config.yaml
n_layer: 15
d_model: 96
n_head: 2
n_kv_head: 1
head_dim: 32
d_mlp: 384
vocab_size: 16384
activation: "gelu"
norm: "rmsnorm"
norm_place: "pre"
norm_eps: 1e-05
positions: "rope"
rope_base: 100000.0
rope_fraction: 0.5
qk_norm: false
attn_scale: 0.177
bias: "qkv"
tie_embeddings: false
parallel_block: false
init: "uniform"
init_std_qkv: 0.0375
init_std_o: 0.0
init_std_up: 0.0375
init_std_down: 0.0
optimizer: "soap_variant"
lr: 0.00635
lr_mult_up: 0.777
beta1: 0.95
beta2: 0.99
lr_head: 0.0155
grad_clip: 2.0
warmup_steps: 200
schedule: "wsd"
decay_fraction: 1.0
decay_shape: "linear"
final_lr_fraction: 0.0
batch_tokens: [8192, 16384, 24576]
seq_len: 128
doc_mask: false
train_tokens: 112000000
steps: 6941
dataset: "wikipedia_en"
Each number is 128 + 24 x the weight over its row's rms, rounded and kept within 0 to 255. Layers, rows and columns count from 0. Numbers have three digits each. The size before them is the row's rms in percent of the matrix's.

# up: layer 10 MLP up, 384x96, rms 0.237, rows 341-372, columns 0-95
# down: layer 10 MLP down (transposed), 384x96, rms 0.324, rows 341-372, columns 0-95
up341 119:135110122123133162196134128128158094094125132145133152138133098109114148080107120169148124087132103140125130160099118128084169129127129135155122099108163122121162116137126082110152160173133113124150143120146121065114119139137133158123124130121126133119092187143145143075130148090135167149
down341 106:103104118143098156137152110100098093111140144114142139100165128136168172136111132117164165152143158109118132192150131166126104126143137167143134132115154113181108143110142153100141115138119141144141108100154139109074107114117103123143122136194089128143185140133153134157130143117159113125
up342 097:098103095159090100140120106140099126146156124147111131159147101119126107142141176117154146135148098142159116122120092115146123148125142095153122081105114112151094124110184105111178131156117130159182128117124138113127118105137104112052130138133121146143150153081118168112110106115152094119
down342 098:142107137141139106092163083103096166132161139123147093128100133096130127132110105102097128129138180127136111131116130115143130157151095133157121074116115110165139101172166136153131100136118128086136156133112125122145108123139097096150070120063111152117116111140143158157103115181118123128
up343 098:143097119169120147094144147114146093110075163112121147141146082120119149116167100168119164166159142152126151107155122110143151105175150114129141132156161090105130148130143157142111109131135123124156138131156107194127104125138085116163144165136103140093144096134128116116102100095149145129
down343 097:133102144093114108103126132130135098135156124119154136149153125115110155170102099146174123150127136144185089143166128135149132140113103105146133117126141096153117144118122157066077081120113142162170104139169121183135141148121165153108112139085104104154101119144135134158119141137158111119
up344 103:118126143139086132156163093147156166129079124130135150124155134114111106143132115108145123123119184104149148095148127101064155127138117135121107143148099144105179168144128125165080160141157127151085132125133178093132123081118126109104133118108127082133133135156145143112119145133112172146
down344 111:103111097132175124121153109146126137151078085147160117151146116093135102131107131148107107103141146089114124091133141152115217151128127131160133156134130146159137082124124126126117153144120115121118153152132110163137156159099148109150147092130157134160138137162170116139145099083098154111
up345 105:156159149129112171146146117131104149146126127112150179138122096100108099110130113177124161110114170129139158117113152108109149122111086140166146123158120132115142139090111096156108155118171134157115124088153130145170113129103098114148161165085140144110172148140124150146116110091089114159
down345 089:134144121096170162126148101095089150180115117111093061106148126140156103122152141113155128106097150118158107143112132125121145111113145139156109123117164129147097138116116159085149130160134146104149134125156157097132136142149114097163177147096107172112161109126150106159124157085118122113
up346 101:122065137164113110139109112118126090141053163180101126166119139117111122095099109122102167104136132124142158130121145138119105094114147129137176125129153079107154116147106091138115099132133130112132098119119141116135115109133161088148125126129123119139151121108160133147118081075119151169
down346 092:127083158114107164146135059104150150120134134134138085098088109109140068129142112090114136147144114128121133141163122162126133088118094177142094159093114143115116110121106092161142092123126153112157141145085136109112099125124128147125143115111154135153151130148111162135160157158151099120
up347 110:108120148119130069129154150178154127114135112123135113109125130132115104135134055169148125120111145156117109091172170122160106120140137084101140131146077120118147106138122145130141149139172107126172172100103120148155140144140129091163109127141123144088120102169129144104113100145166117136
down347 106:101088112081159139118144127119134140157108133147145142141137175128166050124113127149209102124092148116098129128126108151127153122142142153136134138158134140130092110124106138107091113104161118100139086131079143117093124122128147114133123118160139112090124081090148131128102152138114113133
up348 096:102109099159131173073159071135121093166127167142137125112100089140129116140144097095103145138129139143141143120159157149146101165144175136157098131141117126161101119161087130133124092130138099088084100150118128134126128164144139165103112128117142117116131111127172140095141103112136161142
down348 092:133112173120165106150166137139100129113157126120151134120147138107142119137108143131106092122121115142108163128124151119175144103076117140119103113098093105128131139135092117123130095123103151108103126194155080133089102146139168107161119096088117130119145143148115192119113121177161117123
up349 097:164108134126139124114123118102121123113149080146111131072103142113128171133126149137119101139081186106130138142127173128165114109139145123123159168145127139105165142079116127169127142097136122112116150118139087107143122124138193148161134165135148146095097110152124113135125094149157106174
down349 104:147087140173145107106096118118091131103138123150097124149131100109141115141143148130143126149108128107113117152124130131173080174138143106119145148094126094131190134090158122122156120095137129116168136127118109099133149095174138130178126153117114159135167138109137131186147095126162166143
up350 088:108112095120144121142091137116097088152124099114114169160093128128118119133193143171114112089134143170123123144132122128127168120137110113111089149160123170123140103124115111128120110120124061102097171145155151114120133147133153105127137082144165127130168135132131129077157117106156162133
down350 093:102129143147065150113140126114190111126095119106102133099113102128105066111115150112153133157138177166126081134146117146123146133148131141085134131149159124100169164137179108130131116107160147156126136107134149118184117165125136139115168126114136093139104147133152145132105132159138125116
up351 098:109106160161130135102097153120138154162137120096121154132150133112068085124164139159092192085132087161130136140149136083154118095135107107123148124135140115109136136081099134121157138143130146113109121112146116171113105127164113145142099100136118123163146121168129123125108087130158144167
down351 104:135184145133113125097134158126117114104145139125103116142152096100063112137143117124113165170073157130173128147132136141179098121139104114097122129114149141114171112094150129119146127143141176128139132149107123088117141094102172140142094124165091124114142087125128171122139122155129144100
up352 118:132148123092104146132139128126129159143168141152113146119152142100127102113140137095149142109114130104141141154149172122138107138141156122123118099148148142129118109142111130126130144092109102130133138146103141154069115136071127143120094118183195044111141133121158168124140134135183140153
down352 107:197162157156092155149107134117117117150128132111125085135120123105145151166195122196112131132079132101141103135121161093134099141148134144131154107140127154139129099151154111146122133104119176139111123144132119098117122166149137140151095141083138106134125143107113158106128103112152152097
up353 097:137128148098115151146132177107143115112115128109098166134124126114158105111117166154155093130112120102142144130082131122103174141133138147146141100167112137126103118129125135143126117141206116164096109108138116163084103130122117167097173145172119179152114157145127151121147113109099088123
down353 101:135130135105148108137139098110103132143121179159109132154080143105130141166132100116153113171138097179131166107126141167121141153106132120106126150100145091140150124161137094089127091113092143125164086106086120123130103161123174142109168120119106169128158118110093140128139144149095130152
up354 108:153113128135173163124141109140116092086171122126117120125143133136094124146130121125144150169062178186137141135125106094087126124113134136153121143125100142098134104090098130139120105146114148125118128099138111149099160107145077142122136112176096105104147128145139150083086096125146145104
down354 108:104113113120130117122100132095123143143099149135159133157129109116191053140107107102178124114150108125120122103101143139121133131162160127087120101136156128138101139085141144162138104183123150120113134146068177123145088119125144128132091143116114137162101164137096129143102146131113119146
up355 104:097115130140125155147089151147127133123108088150127148158129106124124107154093120136150140123113093157114139106142137122114116136119143101100151104112103083119091179117113161161140167160179105193132130128139139167116098092161128112102137107129132085096139113108155124083119132129175151098
down355 101:162082161130131113153123094153094116093144097120124148097147146136163104138137122101168124095124124097132132131096178106122144118096134125159072132099127142106149154098146121139124119138127126110154143101181142154156161135137114110122136112157122094175154187123097102132130098134126078138
up356 104:073139108114120150121081177121115141131120130183078106132128117107124116099144149120149163104106118134191100146122130134154099113130115162155164105147153155129092128112090153138124113181121104119137146111103137076119067131141143107155110120107101125115137154101136146125147115118146131153
down356 113:118109111125131118118145168146096144148122113121107113169133138122131142129157162082160161153111107141131124162130107131148098112059097140067111160166133170105134122117137138103139130129126125079174156136108108112128129113161147120159186100144145146109107144105116137109178136124161117118
up357 106:112100184101153156165143139091139148088134133116134129116143125110135119149120136136127076134112102113122123127137122102170144090135101157119106127154162095146111094099130144099125156118128155178131124144114153095094161107146125080130078134164156150107139132124158147093111084126163125086
down357 098:112088146081163090112117084129105115131128148171106135124115159108143139152130114149099146125115125112136134130158136108165134111145142162151128114158132097135159129096124160118130141150067102164136081147161143128116180174120099113112117114133150149154111135149075101116162091156132103110
up358 094:138123134133138135110113165160142090075136172112141120096133061106115111109170164176108156091148136156115126142123107116108106127160128139136166072166131170152121076132126129133130126155140141147112125137167072156140126096134110111103119117125146154133123130128102139127105131096110130162
down358 097:136128131135126140142118163159121153115189135121111143140131118106114079139153152117096137119105128119095099101085143126082111154127083138134113066157159120124084159132142147135116119127109164130085126152128104121103108105130165146154116121110107179134135133084150152144150078132147100171
up359 112:114120074115113153130134118169173185105149120143118136137130128150092100124116167119083100151089113165143137123107097116134116151155157146139199144148134126103139110125107113153099139143146132125130137124135119133176116129133114161134126114117129112128134097117121144141144155131135027116
down359 110:122091069126142166078136152143126126106121099145143099116147129160086120084110156143120132116114138133170158137093150084134124138133134161136161141128099101144123138110108119111100123104174137127098118119085084085162127141102142146140128105092143141132137100128154161175144094165148120124
up360 104:127130112123112152160134123149132121143097130159128109107145137091111050141113144137092168176113107140152182151119128148147169156121160132155137150107105120127141156132133094153118107127152183114113149152182107148117133142149111103115150145136152145127150107170137118077088120155129140107
down360 098:106130144144145143159120100140146173125139107152119147141117118122137068095124102090094118106135138120154137157123119183111131120168096154134107133149095146129108141127098158191147071153151133141136126117142118167127137128150077085093124122133094096129132097132129129123095115070133118107
up361 103:087139127115120134134130151155141141121094155090127133128140120103133148122159172089116141121137176138109144096117112089103110092112161137095177104163126112127098145178134126144148115107091078146137126105142124133125135097071134102109114133132103122131170138167118174084108120156135167118
down361 111:128142138131130100146105095136113112111114123157142138108090140180116102149127098128077113084135090164130112168165124149116149100137149108150109140100127142142132091102063119111179133151088127145122131132148125117147118178106140131119150109081113123141118132151154137163149110075099156140
up362 105:143087116088101126135139147139122085149128149127148164061123117137112158120117112170090180116130139108124141098138099160126156149139146143129139103110115104107163140128138138143106138155151105145136168125099065127194158132166111137178137134146106128119086128130138155126125116118125128167
down362 113:124151083114150171126101100181089119111119106143134106077137135090131127152120144096097119109106140118124116096116110078145145130093134138140147114129091122137145153132134154116091138103139166096130099131160137093130156113112182186117154099154123127133128115131098126082114163139168137124
up363 104:104147155138096114141132127155137112111121133171113120113109110157159158086123151116190085145102138152142173207152117123132183147124141103135134133108125090122112118105122129180160144145121134136102099137132115130135118128158121141165172121168152123146148158117092120121130089126099117141
down363 090:177130115118175154119155089134149139123128085104130162112141087154143114142094169101197072097136150116116098116115114087157134143144145125164106117153155126089148130123107125116127106119100124108141142133094157107131140146130149149121100150118119135126162093156142157110111115087099156117
up364 105:112159155137112131133103112097147126141147103130110131148137111134132127105144129152119178121114089157132143108140118091141197137120143171151196122173128139139143086176100142157118156141111106114136143164166159123125153094138144120139135127140150080144117190089102130152129125126127129149
down364 095:047120133112106119141126103168110126148111135104101140098167129124186094153132106112147110105132066136133158095109105119132129132097167151130079103142147163118138077127129113138133140156092159141116108131170110093121146122116148139128111158148140154094139162109147120115151130141118131147
up365 102:108119150096149157129099112084122150140162155158118149141186130145136102130158085128112136123095108114173115106128129150121142181136124110118096087169130144124109125132093117142146181116117168117125133174145137132127151154112123156141128151124144153145120097146084180103128128095084100126
down365 094:122135134130120118153122157100104132130129143160120130169127089149160126141138154123140153102146092146135123105162142169110136086138081165092102121117140108106141148126143096150177130110063164142104126130150154087111114097085129115127184124069119150109163106132122107153136139103138115126
up366 100:155158159154125104159141151131109174145109100109114153130116127137125136122160122143144113167124159175170148116141133122126143139151117126118121142161111097101142093127103128137119108157184182142101128112114120102154111182140171155140099117164119146107130150091119093139078077106129120151
down366 091:157096147168149145120121138150123149101113129131120146132104154103139151079125143136149131139147162134141145157119152147138094125178113112117192171160139119149127137096097105126100088095098144166124148097073103092123111138162162136114120126149086156119153135125141143130130068109124111132
up367 105:093137094092115086154102101124115114138172109128106122172134102122130117087163146162158124081113138177078136121185092125129117146124133117119139102098106155107138145144101104153119100141112140164108118148104129137102121082137126110148099121142115117090150148096101152117131127154171110109
down367 111:093146141144154078129162109105100138106108145139141132123117119129114144152079158119117106103154120107106103127131133106107096116160146123130084123110103130119164157179136120131092098128125146142129117111114139201143120118134132173103110146164141147147150184118099118135111077143145082164
up368 087:115106139135122112124069172127134135120106112145113142119083088115122143116167054128117167171093134148065090129113123115090120104099148133113151154144133107121141144111093131131135109126126094128097136073133113129178140101127154140094121131139142163133123147116138163107102120149157128114
down368 101:142145134154110137129106126061177129174107120140158098200128122109092125108138109145106176119167120105139105139092136100090131077148128135157110148109137157114134109112153123141148101132159134097126164133124146146130180154147124117155126108102137160172127111135112115147159131109137115116
up369 090:139128146101159122147129133125098144178148142123163150105130117109151112134112135118111113068125167152125137125146177123149133164172147165131138090148115095109144135109162144135172135157106125112145124135117164121109067082120091163136099124118126109091131132122096089094120125103094108094
down369 094:136126115152072121142136106097136150123087125141161059172176120090133134136176142121136132155146153139149117126086114140110175127119162140114096126078107127120124138125150131114148116081166113119166158094135093127133130147133154120133121101099128087116137124159135136101142106109124090164
up370 097:147120104130140147149150126093078160114176115119130118101122154107141126167152129143103130100100138113109126135134151144170123105108143153146111124154111187102150089129127076093115109141146143145167151116177128070113085124175129124134084110089147159136128141123132100123106098130133127106
down370 106:144128104117127144094128144158092110125189134094175133138088140132136097132098118118123151138155113147132136136108115060103117100144142095114118159107106147113160111148145108171174143137144154081121097157121134150111114114106104143124136160101138132115178094189135119132153138124158106125
up371 111:115131137142091104110183096108110139100126124101137174093142147112094126128083114134140132107143103092097138107106119125159127110146132185157097159152087160152151139158159137116149128157146141140135106120121116099130120155104100116185098151080130140118138118157117098117076128129089140121
down371 103:127112133152145109143116149118097101128153110144116107092131117093147156114158132135142083128103132142145148140140088105093150156128123069102114112088148075110123142146077121082126119152128080112146115140139151073091132110169129139071146108149143115146120126103116149146167158145130119112
up372 088:096166116150103135084152082137108139154147098093077114130118124143145131077122128150112110104119114121100145104145150156125120102112119139126114109140100099112125148147116150135101097122082160119143148118112127092092121116131122090147146180181180191138162112139116117114144141143148143144
down372 091:119129172113125146105118072122134072139126134111129173140136136135159118173149105085142137142148139121109115169160109138149151145096109084132095125111173126150074129107126123118143139102110124106161149115110129092127084151156120128103098150114110116115110176081122144116127121155120134181